Part of a small language model's weights.
Size: MLP 256 GeGLU, vocabulary 1248, 1.23M parameters.
Architecture: LayerNorm before and after each block, rotary positions, no biases in attention or MLP, tied embeddings, capped logits.
Training: a variant of Adam for these matrices, 6879 steps.
Each number is 128 + 32 x the weight over its row's rms, rounded and kept within 0 to 255. Layers, rows and columns count from 0. Numbers have three digits each. The size before them is the row's rms in percent of the matrix's.

# layer 4 MLP down, 96x256, rms 0.132, rows 0-21, columns 0-127
091:120127169067177075101170167100136108100151152101162105147073109113120083148140128083174121123178108121156102210066114204081081098151195154110131148186112125173148082130120116130174102159125126122142123152101096084115113207191104147151079139132149108116116123166169183125143156110175139103080133122121097115211077156073095112135150173137148107122084091184150114114082143085066157088159
103:134152159137184143147118137186098135166134155137139119132119119089118143134184163135111135194166090113082107152146199106143129157138163098143099118106128095130127072200121157133103181105110114067145175153103093104115120126032171135127124106128123112111065118152143113156237045205163114119124102154116121115166087152141113108132097127097130181124177170138129152160165131160157170111075
096:106095168119123127145129099125144097108121169122114108121142146156131096112104136083064118023139155160116128089118150106080119122157171131141133134109137090139146175159162146126058089110169048214120108130116141117139140179121166154248179139131126150088141141116073115085117118129068174133158143113124135183129174175129155133142047131195135153098142131114167120193146163132097118215137
095:168124100112213159147134178141129105103137060176141088143099069094119128095085108189138154101125105171116086149136170162168133137166137195131113127174128128110118130122100154164122120069107092116136086124132123126115106119089112133074152127126100095148105195140146082124108146155163120096096162100162145111162147109161076146124132086172082099153134166119138160101061175053138080119121
098:119095148165049134111147143152074174154121111120148122175072122162112172162124104085100176180098172152127096059122075139062056177122140099137159176149129062106153150136114131101092137144117100085115138128096092156140114104128087145133124199113131096075132100130127140152098208181156109088119145108109123188118145105156137151157092160118141117133139136055165150193149080159143135064086
099:122075143116072128094201135092103146124150141139187096064143104177096087123141129086096135056112134138105167130158189117196164123123150161139137153131098119161155142115117134162090092125113076115112098113131105149159144103144109200165198181117122142180151101099137106114114147167199088110130107147160141111151157091158122127142139160147132179129157131131129089179100073091096133144126
104:172100121186119102184109141102108170158081178166152207101168142128139111169070125118092067141154173088104147154082130114135110148171118172129110086079218110093052167169175152109125143102127155166110188107194133142134130141132127138154105148131109145114110122143108151101151074054126109110122146168090081115112147116156152121122125173124112123101149146155108152100069135152181111118142
097:130097160118067115137129115103105089126182089155138081181200137183144145120108163123159171086155162153089182125157156146101109148126108118136086125139113170166099187145130117138148135100161089088104068132192090140091120200146101129163156188142142084183121131059129110096169143167209106103028090128108089129149144090101127157067106138063151128076110164114165088153117087125101145149131
103:131068136147127118116128120143144145108108136189132064126147086089126123095136085136151100147046127106142115201143106084083112124116107144158162163096123149112158136118118152144110175144091172116144117083062148061135156102131091098151099124161115113135127070079144115112171113116143107085161171086143132111139127088127136138119123163058108119101154106141079102146087116125150139106186
098:172152113089086161110078108167161129069119122170123106161098103148159173131089234122139088119184176116089128148136141163154136094158191148113184124120205165179081142087129139148111180152142181147119150136114140107166148200113144109097167087122151192100085134111145134143128085135126183082107120158116074101143118149163155084078123133108093113121098118122122111077066106113140130147107
101:144079149140135081028191101108072120173140144115137160123073122127098098137209150068077102130094069127156066148158154140115146186080115119122118094122179141119194084096109117133194087149150137084171146103113071147147145144075178153129153167145166083169084138160144106141165104176155089099169102121121092140166130135158155104113167091108160108168165162179093141095182109126122058128133
107:140119131162115085128159153161110118166119092134181119118095100113148183112102098109076085110172136117163117132079105129080144134150132080096131072092133141139115082121218173097155104116167140157126141184171152167149136110113173085147088071176123081152109103076063146081143132045091078167131168114127108149106146214143163148085114139149157117116148074149107164174116125118156152138110
095:096171139067118180172174090122099213097141135086110170166157127105132140101056096146180109171113099077128143152107095122087067115128132081126134126097128151088146143176181104115126141156251129158164113135124159129113125129120057064106067158092160134107150107081109176134133122122127139182129084152141038169132164110123095082189119134125129131096123146075142144145122115176129111120162
092:109088104116133089135080111122136130162166147119135195106190141126132129139103143154074137119110115140071101134106140200089079132126147134144193157085098139148128123137130133119119143160128095141067097129096085100141141141177131125084142085113133095112082144127124097134095170165128138133120117059134192179131101088110189093097164126125169061164022104122090130172142152101127152168138
098:117123068091118157111117182133134131135081074142107133131156144153102141135160128198143132144156127132113175126095141084182177109122098169120097049125180111162069141171118162136134170149100083125116115109120121124109120085145148111086146107170174146058089103105121104109123143159192104170087131118109118093150125172107147071128046128114168132077166188170114126191126107138078137144159
097:128132132103176111119137136137195078174114094098134152059116141094155131112121217149119122129187071136110106135159134136121104076138164107097098094101146117139113114155080136093100076164144080083119091130133131091144138096181127175146196154142138122124144111102102121143083110112074094107105174103143168095128223142101138097118122059183106125205086169087112150095077138108162146140091
099:136108097072163127152140133071147084116138189182143123174170161093130123149165114112135136104162092141064161147123152115184127176120117089048139093141117186116149217072113141129168098150137083133131162137120133120111149130139141187074167123131161151122139124084140160155131119152146155183134131107110087115111190098137128165049148149121139140162149104124095119130182105085081112161182
102:123119150102153120050139158084136106132126106143202119179145139189161102146160099099200146092143150190140139121120102111125148134181109156058134086176136167194056152094133128084149160123110168129114109128138126166181137108142131140158157150158159120107158159100079104144158107129157104134120125105121146134088156120059120077118147161141129112156162107164134109097163192130136131121186
101:048097110147144115154108090113158165171118128148135135095142189148139029090088118130130145184094173112151091100125126154163120066124058111087141166135138170126101099173062081095164135185082172094137156112154123108165158144134130182117165136126141093102186088153118152108131133141096130160173151149118156172090073104144128156130212098104142125149135117129158199081162160150132093111131
099:175109103183125202133085177172121102101079098179104121065156113148124119120128113102120149118127172151122103119049078131196143127151150124129200165126096194161094163110104094133111126111111151094135161114066115096160187202137173161128125110162111150127155127096114146132163120173128134100082076109127088161166169140118185141113141170118133143127107103111136186115061114116111155072155
108:158141153157109139109183113168107054160161112078143124175132160110106101160128156114079140152098128082119104110121090118109186100178125175165139136170107105085111055110156162191139140104103069135126132110161167097210113167143108066126089116141143178125116106137087176147112161121132165127166165127149109099174183130091152150126063111170092110094166203118073146138069075160097095138113
094:117169090179209124129176105111129120110101077129129077135144188097175124132183099114084119100147177134112156108101118176094159126115102138074153151142143143128124138167126134181157192076160156090128091097207219155165117104140111098157055121146145095095101177105081099157112154126100077148069126101116120073174177181166112102096107127140164149153082114091161135105099129128151166167132